Weights of a small GPT-style language model, trained from scratch on English Wikipedia.
Size: 15 layers, vocabulary 11359, 14.2M parameters.
Architecture: RMSNorm before each block, rotary positions, no biases in attention or MLP, normalized queries and keys.
Training: a variant of Muon for these matrices, 688M tokens, 11815 steps.
Each number is 128 + 24 x the weight over its row's rms, rounded and kept within 0 to 255. Layers, rows and columns count from 0. Numbers have three digits each. The size before them is the row's rms in percent of the matrix's.

# gate: layer 8 MLP gate, 512x256, rms 0.0894, rows 82-148, columns 192-255
# up: layer 8 MLP up, 512x256, rms 0.0901, rows 82-148, columns 192-255
# down: layer 8 MLP down (transposed), 512x256, rms 0.128, rows 82-147, columns 192-255
gate82 110:125122060136124124088089130146143124141129113132088124149163148133094148095140095123097146158080145105150114074117155102126104119103109116155105161137162137107140125076104099112127095097158100
up82 113:152122160127145143142155134124127161127064113070166108113089106115135135131134121088148096063126105118077146097125118126145143096086093112124107153110109167136098139134134146092161104106165128
down82 104:126166162130144109139142170116131108144070135122134108121124091114136128106116165141120092114117106102084146111139143140087134161121156109101145108133099100144084150147146114166127157155112135
gate83 101:125110061116149137149096148116112136124121127115106133147141095141110136169131107124156141157077143195075122113131152179113135107134132138129168177143116137108131105169119130123157119137137104
up83 099:088157123081121144159130132105128139108149140097134125129106126100144117126122139085114118132110096143130141125109109140129103157108112140137151107142122087177115147133128125117162072134115123
down83 102:131099150125127147112128126135156136112133090158085141125141118154089092114131120162106161121101119112129154125133086099131127153128124094129134083118115151144171130113138086129146132121107121
gate84 105:082149112110116108107117165121128137113091137131162137136108084092137099128134141063129111121116138149135098123137124155131110100148132134093093107125135120101129117140132103097110122141146142
up84 104:139102120090118096124138132121082092127111120126149107089146149147085101151094163121109131116105145115183130136132094139084161118111155124102131153126123140159117141159148165071106114176144166
down84 108:142100110151131087145138138143112116132113099090159118131171105145142134127125174164106108115135125111146172131139103100105149151140077146122103183091155153095134125201138109086154110093127128
gate85 095:151141150104108112144179143104147145130119154140126146099136139152134126121122152127128105127132127140151103139115145140117098125113160140108137131109159156141086146167121175135109132131135122
up85 100:109158108109145121086071111146103115104136135103123127126104118089132142109115115148128167139129104126147160125100146110105166110089127099154139135136138109120141091131137105146119083116144092
down85 100:110112126180081151143125119129090169129138091083086115109099122095101140133132088064113162152112132155146172095136187145137163163107112115105103100109103113173119115136103096094135108100146120
gate86 101:149077123128108119141142124104091091096106114187092138114099112130125073135151135144095119139104128122150143156170140153131132151156136105116091132130165133116110122144123098121107148107133088
up86 099:173162142093154096173099157155133146116111125115126109160104151137135112143155129087129135151129126155120173130139121178121127138105096122138114140144122146147129113116072125128149100094102086
down86 102:165144149096122165124117125132089142135119100147137139099107151164108130123130127099149111108144085107144167074144109110123126114123155133142121158143119063128110157062187090103108135183143125
gate87 110:128159087118125117120125136147157112099115110116097080181076167129116128123108093122130080136140112154136112117153155140121155139132155176135101134128129111122053117112137149122121103146106134
up87 103:092118151115153137131176111110126119089114094152117077148139117137168113098096060122087113133079109111133141135097135149126155160145101130114140104112115108124110135122070176179119083116071117
down87 102:121157117153119133122129114113155140141190127151138096147117124135131162146128133172114136097130157155144152127152139108097125131099108075131105153126122101092159147144098130133075100240161140
gate88 100:133140111161126107082113152179091118210132138069132124117093124107111142100149154109136161124151103138135124118136131058110094157116168131124150125125123103111092125136137145133167104118136110
up88 105:163099103143172112136115122148115147102138161155123143136131127120161149131099105104160089118129164135152147142148133181133165161132088137144100155126154096141123112133129102123073137148147141
down88 100:105144115113103120116109155125167123142181101129139113114145102127111099108126097061119080128137113111151113093139118127142100107137117140155123150147120121115171125194114135163124130171144129
gate89 102:166086109131112118148161046176140126150173126188117156158129117137152108088116115144113159111148108111128101095151130124149077136128093130147127101170147136151163123156114128078130125148154117
up89 100:141153150156102155099082141153126126105136127133146127112132103117131148126109153118174143120156131147111144141109146147092114132124142149111110140147117161079109115076141138184131104133115140
down89 104:134081132119120087117172108143165094136114105149139109168121110135092144109139125108129174151152114138166098123081124150164114096174113143145130160142133129165147125130118149115150119170153087
gate90 095:144080134138145160109109129169132107113168133095113118147103130120133130119144135147129145109157087145114111122112126102143125146124107118157093128106107141098136144168082129135166147109130070
up90 095:156156114128117109156148158129144123135152138121107140123115161158103158116134137170124126149121156124093162092144152085132149182136142114107171134106116124138110157122107128119141148152142186
down90 093:099092117141147145103101152107120107094146105128123164137148103157156140103141166128148166123142107125136109110160164149154132129124128128160127136144117120124135129135134139124148158084145136
gate91 089:151127134104131153117207149142134121131131129119118126107140097142095154198084114141093111161126161161134149118124160136137170102153104085099130102136111155166126129133076160125099121201137133
up91 087:083160099111123105138138078102160092147127109129177125154102136120119086149177120137104098152048149124110143146078127134180141107150153131139107125160112161119105120173141131144103123145138117
down91 089:167124138117142141137097147141116130124115126107149145096137135144150129096121108107160123104197114138127089122144126173125106182112050149112164141121186115133146138143103114125126155130118112
gate92 101:102113125120131154136175152097129111194129158176140165101126089124138113150142134130129103149136120083154105102142136137122135117169119107148161120134145133133097167124148098100120106114128156
up92 103:129121129107120138136140159154124166077132121078111145134096159124156131168096110162150123118130164109105136137132109152094155121116093098113166129114147143123116138164115122141110159147125139
down92 100:097132133126177149088103149165135120134117092116141157116130135134119149172136103124132163096101152115161073125095120123140150058092118145153092089074149138129134159134116105146137116147173124
gate93 095:121133120152163086112119120113110124129087099125148140138109123122142093104154086167076103124140164117148121136126113141117087154144116128120163163143124150106156129115091146107136083127110147
up93 095:088122111145132109116119137142144085128154146158117092123111109131099107122149134127084080122131127110150142131172088116139142154143110106113116107121146162125113144139142147142182132158111110
down93 097:103120174119132056141113100142159131098149103111163103180147143169133077166134100143109117105108140167145140134132101149121130175124132130134114145129112124109126140101090144124137113102126121
gate94 096:117097105085106141158105152211131098133098134125098062102114134084167150142102164135126104090147101070112152147096134130158161114149082092144117113177110122159152103108158109148132122151131103
up94 102:140162099114159153112128127135095139150142169118100083104134158151160128126137132153146125101129069111100128146090128134136121159122125129113148114113145119134113140106175122120098093147129135
down94 098:163095126128161138129159144103129126086139149117129184099147147139117138124118115117101138132094135144151063156116122130068117121149112166137138169109108098120162116056120136149089132198161125
gate95 096:113115081128111106108152127145114136118133121156132092121159102222101128120152105110129156132124112116095088116137155125104120139152154088085128083157135119089130126092134145102088123157136163
up95 097:078109126070121125183105114160106105150105113100130113142085142070143129075105131162126110127114117136142162145153135111127128137127112125170141160150102150171134147130149119148136123092088128
down95 100:159121101099127108130177186124132089113132135111139124129157135136128174105154099123110139127096146099096021147100085080124108131123149144100145146153135131133144159141168118125159134093121094
gate96 106:123091125115165066078133108113126130086119142103152160140121118113112125154142144102122159132121152129141094121129136112136115081090097132130137134166132150157123152114114124118141081159163134
up96 106:135114135078117134142138157157133189118165101117070151143118167119104160122123117130153135175162129132189126131169110149137133117116084181167075166123132126147109104125141123151102120101113133
down96 103:147137129069083117122118142077139103170122106115152112105136165102131150126112127113141102100133153162125134160091138168144146123120158102114160156127136119134182120156150129120139118083130166
gate97 104:116112111135119147090179129122184105134125071119125142132170175132142170107116132116134111130173126129140159151131112119147116124119110109114122137113116143137093150116128164116145121118146113
up97 103:097153171175109141103120135106133117139138132139170111112132124112151149113107111116086129108130114135134131128165164143157085113131115178121127142129168117153174114146141126118109176127086126
down97 106:126148154109131145123096147123140122151132120149111121129091108101104125110095140131180140150125148162098100154144114062115082127096108140092137150144121089141110166107114113156131143171078081
gate98 107:110104097180120118164176107147071097135078102122085118127120104148161119124154114144131120126099153156089159132127092130123065155163144112150126119141147124142138134118162106131130135127161149
up98 097:106126167136134198090151098129175104117124161117134163131090152153138166092129141168151120121148103137170145166164117100140148096121106109160205132120149128158105137125147153147096087127122147
down98 102:096141135132143142134133119142146140110134105116112142171165159107162138134144137142148118130110129126136102107135138104087096104122183133109139113119069142113129136080123120144128149086091098
gate99 094:111090125112117133101126135093169110070113132152159106111141141123122149132111153202137148129130119120101185110163176148104160162134148069099140125179134152121143148145131111127126118132156095
up99 094:119154149097140113150126103137118104104148156129109085113124177115087106134132099116125130135140132093115108160096152123130088162119142178070118125097147107119139152099145145098147131104179162
down99 096:119094156107180127170162098132119134137138147121127111180125126131141138136129120153132166158112131133157084125132161100131151112153166105127137081123129070089095112116107097155132129124135129
gate100 093:097120099131104137122130098097102115134156146135137145136130110122154099121172131170128111158117122087113168124116214158105124123127146152090113139136120120134148132106165125175145122142124122
up100 086:087161136123105137176163122136099110131149099113124147140143159115147124161073146115114069135125099145116085172157136128157103143114126148138082133139151150109101167121136116126096128138115120
down100 085:154108176157117147101134103122135098123110132124133129137125115141161098105175156151132159126133120104123133140113155150129106135126099116104113129143133125148126139118140102159166089110157136
gate101 109:120127145134122116102140112112103156114118127126150099117119115112111086115118074085079155134147134125093124112160139151113090154157090161135117152077140164144102130141100072094170131138122173
up101 102:140091134144088101096103125101131129096131133135160119138095144117120124100115148125154162135148163109133081160135116143168143101123125110123110116087111156131132152123122088075122128137159129
down101 103:180117136132091136121178152111115135092115124167140145107103067094122136112153147103136177134153152136114142168152122146105095108160130123127087135114136171116132139183115124084142127094074130
gate102 085:141131134141131137122121126149161134082147140121100128107104155169112132118138178143095159102106076140168115150134115127126085133159153097139140121132157123150107127130184138133096173197146148
up102 103:096120119132115105139076131134136130167129149166107084113139145142173143131128149147104165111137093109102090100073116127109094144122108113112165119146172112163130103117098143112128161165104092
down102 101:119114129134100169098128141118113099123116174170182108175140079129123140132146106088172106109118144121103142165143152143181128074114111151116130100122128145154142166142127134167132129159150173
gate103 107:116091084131120123155132147154119152168178147139118144145140156171162063115148136127143118168158093150132125141125130153152092126165113117076123126094161167143160136154129164145122127122138105
up103 105:093085128097122120142150107140094134106123132107143122155164096144138141089143166131105102102158117131143125113124121113136117125134161124086143155148138180164145146086181134175115125146130140
down103 105:119112096132175164148112141096118147117151107144153149114083102117149121106125104149097112077146120121128131113113111139075135161093099163118093100119111175147095128134152142115159148137036141
gate104 105:141152073144120122107143148124166125122132159130122165095134136102094130147141141141066145125105129113151121112144166150119143137147164144098134092146104128131094101095108137089098085140097149
up104 097:114132121108084150104106132143141160078143129089115148074135113103151161114098171126159124167177178115155154129144138163100087152116128162115129090120126169125107143123135141135151104142098148
down104 097:121143098123121102153163148128159102093101094105064083112123147115155145089103145147155164143117125119132146121139163153116126094124143159129111130157119148151096128071134114103180149163140108
gate105 105:127122147130119110117162122139172130092118121112149175096121144125120158148128135114106154149105125093122167126136176100129118106105112129121135095176129136147160132106155192155128151171127144
up105 102:153141132096137105094177120125084176159149150126133161121157176115122105108112099123134144145174088102146129145087102137143135127167114145105115121118087115091170129119116146139074055150102134
down105 098:097153136164108126118151138118133095100095127128150140109094106145116150119142148133117133121126182111075130169151131130165142122145150108123151123090144160119155093224149170114156117156146117
gate106 098:156122147126114133090110175091136128128149117158135157119128116131075137127182085147121087109132154128127125147141147092099141118185119097143118132125120131160111128129142164153172084107151138
up106 096:172152102175131104099106167105126119123107129130113103144132134127128113054129069087078140165089099159104090175099122126117151143124094103122101154098131149112149145125115122113145119095139093
down106 097:064158129133144140139118126130125121141148113104124130121108143141116121093098118152123132107156175128169147113107122143168121112092112134133109101139152143115098120135124086135108109225112085
gate107 103:145100132153172138108104154126116094114136123127134114145134096155117115179157153159171126117092129121145171079125145117105090132087139136124124102177114112111126114147158132154123154142135164
up107 103:106118143151133135092139141168130135133079102092071153115127112128125122137123154171157105130147147121163132113115111156090149174141105134132092169105157115111136108146152143140100133100134136
down107 101:134104142136135132145098111110149143110159125141108142150123155125127112164096129126117100148129129116147147136134120085104128141061141116121096122153112098135135168116118137108145084142148154
gate108 097:124119144145168126148106127146128094099121139100097153129136125144074087109143107127124102149097083097184132167158145151171142136116149159151131127145128107127090101143159112091153105143133099
up108 098:086174148130127105156109116129126108157157163129108173145098125116115101196141149099145091119170161108117132107111126163191152099134163135122128154147140147180138125139139131140127116142170115
down108 101:092137138160120117121142187104145096106168162138100148111143167120146111145100165155136090130109091077120138184139138131143115094133177164120159122111116097119088134171179096120117100073197138
gate109 099:131131146098134125091114139117104136155166131111135131102124087142158124132170139151124101102137093144115127145092098164102127116116086129130095114115140142091124086149158140146123087134123133
up109 098:142130097102145174110102106090156114148088136146131137114148116099156116136093110158102151147122135097126114108162166135112106131103148122171122142162142137102112128133109108150164120131133125
down109 103:131126121116127141165136115103185099138144152120131145112137093103124118120140097124154147105146128099130067117155121129103135134138154137144171124109092111111145100156126083146136135126146127
gate110 094:114124138120145108100099121174157130137126147146145146121160130130098108132138128142096148152105180110132182118128104180143136114154123119131076156125182122177130114144120110100152109102118113
up110 100:146144113125146152084170130105098144111127166099118133139134141096141123151141127125097089131124165127094160116086110090127154161092083144052121103154110132132114118126143146107119118131139120
down110 103:153173101100134128095131096110120098091147146123113129124094107120133148126155134103164124098158129150098097140124107115117153123097147155080124116139104109114112103133114131143105102192092124
gate111 099:125085146085104103089124128141128116133150090178143125103138142117083085123154095106147126088176135104113136120127116107138106224116134142127118157147124111105151166151121131132129150118181100
up111 096:132111100142140101101164115115130148110162122139147140093123107150149137152123108113094089144168138108113101144142119120137126133126122094104129126114102126139109097152096126119143188119105123
down111 097:115136125090109129182146160100106184126160101151133112147107121109084133117143113124141146168073120076142185120133133139152149146170145106112083129123166124184113084165124122116159119147087184
gate112 081:136074117112159106108103132119122134165131138119114129137129131160153119141122121115137128107143125100117103146138060124126160123140120115159134132103115146121139074164145143106138147097094202
up112 084:123167097122152155148125088145144147104140117129142132147112142141155135128106119114156108116158107155113155111138126129140117114071139161118129120134161080119160156031151106115120072101165079
down112 090:114130181160124109141154094101100120151102117113189113106121162116143124121139126159116100152105116114102163133113133156169127134124103103152142106142146179154079082103152132135120119145154154
gate113 105:182131128124122132105130137161106162190066133130128104126151143135123105152151109120084167150131106126176117073088191101126117116123115126138153138125151141131138122119132108120155151167147111
up113 099:138113144110116147147092116125136104113146110130174111112106098132068103122115160135137127155166102133092116120100120110138142111150138105056152144130113142138151148139140110089138078160146143
down113 099:109163115146120123123145095087111154189106125151112124145118154094130116172140104132147147174123168144185082118185152076133136155125144070157102101153111121092093140150121133142134076071124113
gate114 098:135127135127135087102104127097110124131136139169089125135125133106117119107106097170151154097145127137135098150134128125132157100118142113148140135094124085129136127143094134144182082177134098
up114 098:114110120103159094090101109121091144149161139132106135135109144133099136144114119182107122107130133118164129136136121192120150142105109082155150150095138098113136106140120122105130095192145136
down114 097:098121115153075117143109123158118126159124166147150141124143141176113106158123101135143134142139117107100136105137157180123110143139130148120075126151119156108154108141165118134159166107135101
gate115 104:126137122112115117139163160098120115096096083078115083095160146112147124147166115151147140185132142099120109117150072091114112110102117167091114094134105122144130165135164092083123111130095171
up115 101:116143112132111160125133111167122103060169142113084102116102119122135122111159129153170121171139140113135124122131088128171141121109139097156135108147139087131168136129117137105124162166105118
down115 104:124159096132089110147160125102117163130123150139106178148135131153123118104101155126155116135108141126143132135086175125125159171127127106172139095158153122110158144139143142089143150118143108
gate116 088:129145124105101147142103108130094113127127122171140101125128128118084094156139119079135113111114140120096141152124122130118151122095106106120147134131172110125129182137092091112164148095142178
up116 093:183085131150128125127081137099158111143172125096172137107146087162132088151136180133172123168123131141134123125127104154144122184125124133116127123123157131070130107108134109113076142106108094
down116 097:132117143126118108194169083130133136161118103081112096130107101180141149152158150154118162130110100129146077109125144144141087117174091157112141091127115150142148060119131129123074154154149158
gate117 102:099139098115085110157138128114118123126124123120111150124160132141131122127085155149129046139126116142114109108101140133163144115101092114078144146125120125125079169185126135083086109122121157
up117 103:142114103101134150118163118090131104141100121141090170147175181158151150108181190112121145138084134157121131101114080109107102106100096153155175146070131119122165116106095149127110090095172151
down117 104:138137125126086105087159111125121099154145104156074123142108154128141151141083104120160123122121080155115133126094121118144134101150135120119091145097190131148106145110125126137136141113134131
gate118 108:131112166116118165074135116131149131127129153134163096103137141125140153115095106132100130103177118145154162141114115119132144155091077052118143140110121124131169125111142113130181119139140114
up118 102:183105130128140125117138138076125182155109157137120132150141144118154150106111169150128107138122161116159170138122141173112131092174107112113113137138134129125076140161171105125147155087131101
down118 099:157129130115108152127157155124089122130141132121100161141109159113113118106104149113091120159120146143087164116121151108114136146127125121104129105136146154109087083214130110083096101100134127
gate119 102:104122165129108112130119092104110104095135132139080136128158108131133121121162141127100127112133100118134143116131145080094103146153158119115104148148098095175153123135137126169188131180124149
up119 101:155122165122082137111146142121091088131110192155129131142130116070158105105126098095089143141120117108123078127146141147133107125113113166108097170129120110120122108129116134119155128116148182
down119 106:141118146091108138121130080154112108094118162165161119154149128147099135104165131135073150126159126088111124146155165109134152178100139129091118148124149151116115126121174128114139128134128135
gate120 096:095096107135128119093095108124128148107113097132101167146149126117107147156118133115140119118119132186140168170136225132110126128120153151164114136092149136138103083140144158107128131138105119
up120 087:131106124115126149100131141130162107134090110071108090102133118114123129097128139128114145123171112113125129140096122157126150141131114175154143150142118131120087132107099157147116127131125165
down120 092:095142137149142134177108103176154141108114114125113126173085147119092111112091153145133113095145114117142129118127104084137129102113131088099120130088097131138118171063145102120145115133096080
gate121 101:135154095161160101099131104107127097160117140125082103147141147126118127120128171125180145141149127117149137106173141122088161140172124131109124137146109111149116124167129096131164089168135149
up121 099:092108091157116109113148146168178137132103071155136100135134126150115156142101119126113118146104136139113094148120141128106113110141119098163146149110114143142118106124149134140096131091123141
down121 100:104121149134138121143096154136119114117115113136105146144107152168149132126095097088112143142161146122122105158168147146188156133139130117109140176139127108159103104095125192129091113145118182
gate122 104:138110112149144101137142143097149169127159112105097125134167127174109138096134139175093133115134096142145170159077179153144145127155112129084112146118139180100113139108138162104105134137127118
up122 100:176136090142104143129136113115154114083144116137153144173116137149098156154118161100070150131140138092142062114115115172145130130124113108115097134128150119157111112132103131153147124103128090
down122 103:092046136114135141101142147167098154109162139137155120120118128153121142132080108161095161154184155119171166093123156143108113087132125116139118144118132118107120132131122116150102127088097106
gate123 095:153148143157089091110166143133119120135122146134121098138088110146171139141142130126114073178123137159105131132101153128121163173160102136153100155115096139112129098134139133117113123122105122
up123 099:125157161146133152106167132140109158155111119170117169145139120100120147161145103178137168151154159122139139110146107099155127113104106142105165110096096109116145134158155152167090160137145140
down123 099:069112119149159120142124143155128156186107157118133149148114099083119142132115109118136129143123126101111148114137157115153142082117123136114101105115151136077103120106131113159153101177146158
gate124 105:105122069157131110110110122160118135100112137124146132106113140163147121105086118143156146162150116142139101156113124175065094133104116142101132128108125146134119100137157167107130142156136157
up124 113:111141124120134096150110117138130135164134145129159141114105129116102114177129095120183142175109120089124129127149176144141119108133120132124119131088120148129121100104146113066107100150146159
down124 110:097136120132171135129134119112134160160147127119125108166125171141108119175109119135172105150141144139130106124149192102192132118118077123103098136154091135107087139079116102171119084167134105
gate125 095:099163125127131132197135102141137115139167140145119117142127101131091131097120179116107127156105132115108111148144096125136169158159111142150089086106124089150134163141115104138140113119126137
up125 100:102169141143042172137131099131139126132167128116163092124142133099110136120138115132127131132137089147132109143130135118097114138119098129108185105115132102080141103080108141107134160129124151
down125 104:164160131144108112117093108112107125154106149089148104150126142121147169175170106141151098103091152135123135146114117136113099150114118160128103139124133111134138135053140100129113140152100147
gate126 107:083123106120173118120132140141114129141123109127130130102114163106116122086180143100146094163142131110140118117125092109143096096156099150127066095115100169127163101098186109099127151136163144
up126 109:124141134153112126107075079110152083118126129182118175111120111105157073125154142150096139106170124123135137118130179140139167141121120140168122119147114091112123164127176137124176105100128137
down126 109:130119094122139119112112115157152151141142156156120159130152183132157072159107137117152167147146135133119146111141133071127136111138140176171157171108142116165110196099082108101125127133091109
gate127 112:136150157133162127118140118144108120143117109116135121105126121080124145134069110120142133135148112133146113117185096133138152112189106170051136148128163164145152140147130159089093103125126112
up127 103:160138138158158128119099091167105138096093139147129107122108122141080142153107129111125120150102116162128119156157139107155115165174121132099120103128076175137112109139183163084121064124120101
down127 102:088116123164186119160112174096114134141151091130124103097108130120161140164119124129102130117150126134125047135168119163166148131153143134075171136125135094115134075127153130117111126142079130
gate128 110:142127146108143097118156102115097132151112093111121139123135168155142098142095141129162155115176149178144109116129189103127103129159152152120167103124110127129128168160149110121155119145117122
up128 103:123109143102095147145122113143114163126121151143159115138114127107160090106126170130134146113105119136125114162144149095165112123114101116086172136127167156122100132136164111124175102126144113
down128 096:105175133180169098133149123118110160121093067144131120100129114146166153124130125156166141123153089157218149145127140150145136089151144139129154102132146136125137125125096111134131114122087119
gate129 100:110129173127063091087128150091123122068136124139141102150144152154139123140124101153129142129121105144090141101143135132153120109125126119133116105131133116138123101141124164113123134114110098
up129 098:144121111126116164124135122116105122127115155153108132122162097146130158141127145121154112094090095093126124124107126189106180159103152115131195111098082130102100108156161132151155162144125094
down129 096:126112163094114098087130117158147113138158081077122102159120182155083095163141146122107097109126106146120111135107120107110097127099146097125126116123101134130146162107164100090134123121153095
gate130 098:162154127131088127127158117114131146125178141157162093127117172145114109152136105101120128161128137101136112137137112131110132167123123143129117124164169130125125163127126145104084141124124128
up130 098:117116136097098106139155144145106120124110132144104135117163081151116170131132116137144094147173127146118137139142093101145136102110137099138143133162152120143097118113127139160126128158139121
down130 104:128121128112118103102151124149122163089160155092160140138144117156082124096134124150137096140124140133111130117107114138112122129140122121122184136141149126105109100159144180109124197187121096
gate131 094:100130106153156147153134096129150164130117129078118101119146151125126087124157107117088137182111123071164117119141156065118112121093102141154150105110141114146138122147153113096129174165140130
up131 100:084135160075136137174128122125165139138118124135131153130104139135135108118141122148155136140166104058136134121126153119094091129153118124167103163095112162139185148126122111155174128139135100
down131 099:149126119133128099152124138108117115138121096106156091155139152152119124121145083148130123123110139134136114131100103149087134151075185074139126084135102073113134139153126114145141150104115135
gate132 096:162166096142087099152119135118171138117138124152147169109141104119161139111146146125125170137164091128114082137144141158142131071172171119099143129139099094141180101138128135083121129124139119
up132 106:119178157125150130122086143120073133135135158148114115096095141113122139120152067107127160156120134110131122167108107121172156117120134130112113079112144158114120121101124138132148164089111124
down132 102:166069159142108138121112147105120106134168135135113072082129114134120094131129124152146149128126113175168113094116154143129149179146132106103088121105121136118116156117096104172165138158146127
gate133 101:148120148120137134172172120155135123115092137143133133127123118151143102113097124127114092071139123109122140159134127097125116133114130111133101160115110123158144110115159125154111141089121121
up133 099:114108149140156080119114121138121153148141149124145125132126145132150102137101081095136119137124115114153142106151111114105119131117098110107108113108136192176086112125099165166133117146090089
down133 098:149157128104155110100136093139117131170097169120113128117160155131123100171101103133150093163120127131108155179133126130143167130142159117126134132114159102108074120171108095132160106110076153
gate134 113:127152122136146147097129121165140095122117166127158117147139156155094122102126183125090129102118129129079114148086147151101110138097144154113151068113136117117163142120145114087124126101176140
up134 107:101112143108113146131167163137131170146102088130108135084133134127130171168129098103138132139162125178136147131125120133142132088141139113129123131153156155152083111145114097139114131182080167
down134 103:066127147159149120120149135118142143137102104156138119108131118113132155151165130128153138163110160141130098156126193169187139123162115115106155111180142148113068082190115114138124125127123131
gate135 102:122126135154120123146166085163127175121081153087135069069137110124146159131109116101171167175152128138137120158116123124093133099113111125104151160125111103150132154133133146168094142135109140
up135 102:076140117127110160115150070139141108086138137086164118111142142108101112149124167088141148096135099104144150181095118112107116121143108128135150107134150128138139120129124100131098103173083104
down135 104:164124107138130118096115115097115086119126085162090142187186103188127157117165127111124141106185169149106188135112103118099135128110116153103112152112103137119168122090100125127168137197114126
gate136 102:114111123073138161081140164095169111135139153114136128139133135173165106083098140143145101132178134134096100128121114102163154116168141132127129143114111114122101149123067108124107141117150121
up136 094:130110116137129084112115113182129096118119126126123126088142139109113148120132130126100093126120077102139166116122135134116139121156121138175137101114187194120171145133152100137155131139134124
down136 097:115132159149141114095132104146140138136097135117105094155136077159129140107142133058120133138079160111138115156115126128088133130166108129093142135127102098136091146056136140120161140165129129
gate137 103:151083175134123155085107128108110118183089140115109097104135106158118122161142137136089112127123156120084133125130155081145171128114128148167165150150110140157152109136132094108092151133158141
up137 114:107102098149126155150114146149127141148161107146099132132127103141115186125117176113157139090124152140136134125127074154115121150116134113133142113125102150103148163106154107142149150092106157
down137 107:146113113144181149118130153116122109155163102144151153138123113107109110150074115105161120132122149106085138114157123071156130180081147086103140119091141095134132152108123097140147104050114111
gate138 099:129140119182150166145149120118134097101158131196150090148146093174118153139131142078140094154140125140110141130104130129080124117168137115138126142126097115156104131124125145148122167081150150
up138 105:139139104134129149087124118105116115118119097123083146130145079155135111122165089150128093122160116111140173144134129158125097106146137139104109147149145154134138067179125137158145120095127140
down138 101:138176157092145121102157171129127097102113120102172121151109139136121129111181115106077150115139108168132152141129096126173107109123151129131105145129134112062112100141169119141112124061155087
gate139 107:110156114113142085136117112164147134183135166131143120104166170143146106076136079127117135085120138169120103123098149110154164098123146112149100104071094165133075131130164156142145089121128136
up139 102:090163146101156165109078146128136136137101115172105116125097144138174161121104098123145155144132139122143087167131097085129153117115145131131120146091169128174142108100144094176119130138125155
down139 105:114123100089144209135132106097116141101133107159098117176100124116136130135142091117119163175139182107105160138145132061176095101125119112125097174164137121127113136064123103082109126127089102
gate140 076:151141146132130113098093142105123126137122140175135133131122114139101129110098133148167142138137130122123093141154151120109110144109100142150097131127111144173110145101114151157176153152146095
up140 093:124152140125114088134130114093133109140135144118065098169180133140162154138145127129125162140097133167112119161098149119130158107097116150117129138121158120124135081170127126133155148125125119
down140 082:147164167131124150136112138159122142106110160091184175102111148139087132117132155119126095113122140109161089134114086151138131146163151089114124117121077141115148114121160154127059126143113133
gate141 106:143085087120112098181085111158133169133113135107100143092123082139123134121136118130098136156096153117131083138112177183105111143101134135136093159119109128094117127126133117140113102083137144
up141 102:135110152130102141136086130139149105153168132136172119136133152115117139122103122116096128136160159114137131155095140076127118182143145132164079126122161119103140122121154137133108184104130160
down141 100:146097129113089118132123127097096115144144165110142150127119097103121128115124143148128109132126100138083141113122116107107115105111091105143105145173127138115142102100082149147158120116166105
gate142 094:156084086149115117111140150142103097148134125113148101166129155179142101136131153144139126161148127142108096131074164152153149128178119115083136103154144077081109153084127158099126125105074144
up142 101:148092114175122094087101097136168164129104119116130089117146113126123130135112110157144079130172116089087122135151130139136139059135127124119150120132099164119127139105145098113122138124137128
down142 099:085158136106104141117132136145120113162103129136152092128121142121148148129142071131139097128149092118113115157114092176128123125113113139141125120133123110148119062203150067059100139144119102
gate143 095:116115128128152142110158136104139141152159097128109142146101132094125092113122107146108132123120091138134177132141132117107118157110141117109142112159144165125113175118121069152163111146121105
up143 095:104123144156150111125127129112158136107124142132142121102085138140129150104104104141116126109115107150119154161129111161130112137115094116163150129102129133139155170056093160112152146160142140
down143 096:083092114116121110151133107155146148109129128123141090169142129162118127130122127123121140109122122119131121100088133157083089132125111129152140175119126113098115135073122169120128130204109124
gate144 091:082119087132142141134126045105112164115156134156101133133119137149154118155112147097124150191046124131137156112093138091156116108144122163131090155122137103127087091105131177131104103114139125
up144 090:144167085134154127120157149121142127145093150135110081100109126096167157142127107092128091161101102175168141103146175103164153142108131133136128123104171132125090099130129131176130137144110112
down144 092:137114102139178134200133136131099180135183099089100129101081161115133129129101121136124093132132110147147110154126108121135139107126081142124178108080166126129137118142156115126114113141114127
gate145 105:126193108149137103120153102123101105140101141126134105135141148110139145141139130122134164105131136125145109125122077115114103140160125111145101125184128065095151156108143130120130159166107121
up145 096:144180144145111119146151132147081140122114111129077127162161120149110121103144123137123122137133112147111108124098141089141120167127127129098127120158131105102115144136116113119099137112087151
down145 093:133178116119127122093170119111172144160150132121085122114113148112162189104155108105111147093131123130137133166153111117112138146154093136167137111162097162116129127097093122119128131217094133
gate146 092:107096143105125135108121140169127111125128074106085134111112084161166135136115121127105098144107143129151113135151179121129159144097092128149144157149136137130132148127112155077152110118120091
up146 092:134174135105182127137088118131115123156118131149125134126126117109143173122121112140158148129171123147138135120120145100137134129101147154131111151116119149099104129115165104158135102127158125
down146 094:135151109136139141139104117128113120109106178138165150155102095163119131121110148119119113081131118123141132099096106107123111112114134144126131117145115112129127125043150104166179121125104144
gate147 102:162123171124125145124131096135117148132115113118130122120140138145078116124149146139136116095142137115074117097116155167133144098129147061135099115191127116126163110180108101110140124201159137
up147 099:120150161140130115129125141116139117112152133119133133117143081110127123113158112143117054102145116139131108164126147073138207144122172118121119118136165130148126122080111144123138113141149138
down147 100:112095141135148188121166107105136166120119134128134108140078104137146118151153104124159139137087135085136166110159163094148126125151135135100105108167160136120126122135131095141094166127146111
gate148 094:150149137121126141107145172117126126127140125130151106114108139131127080107101151106157092123117131170158110115160127088145172149100123146113140137106157131116145162124120137129148135119137098
up148 095:129184142145175113129101156137125142119153153144093168132167116127125167179107115092125086139105122110161132158146136136140159107142115131147130096136120145149091111112143128145103105089081155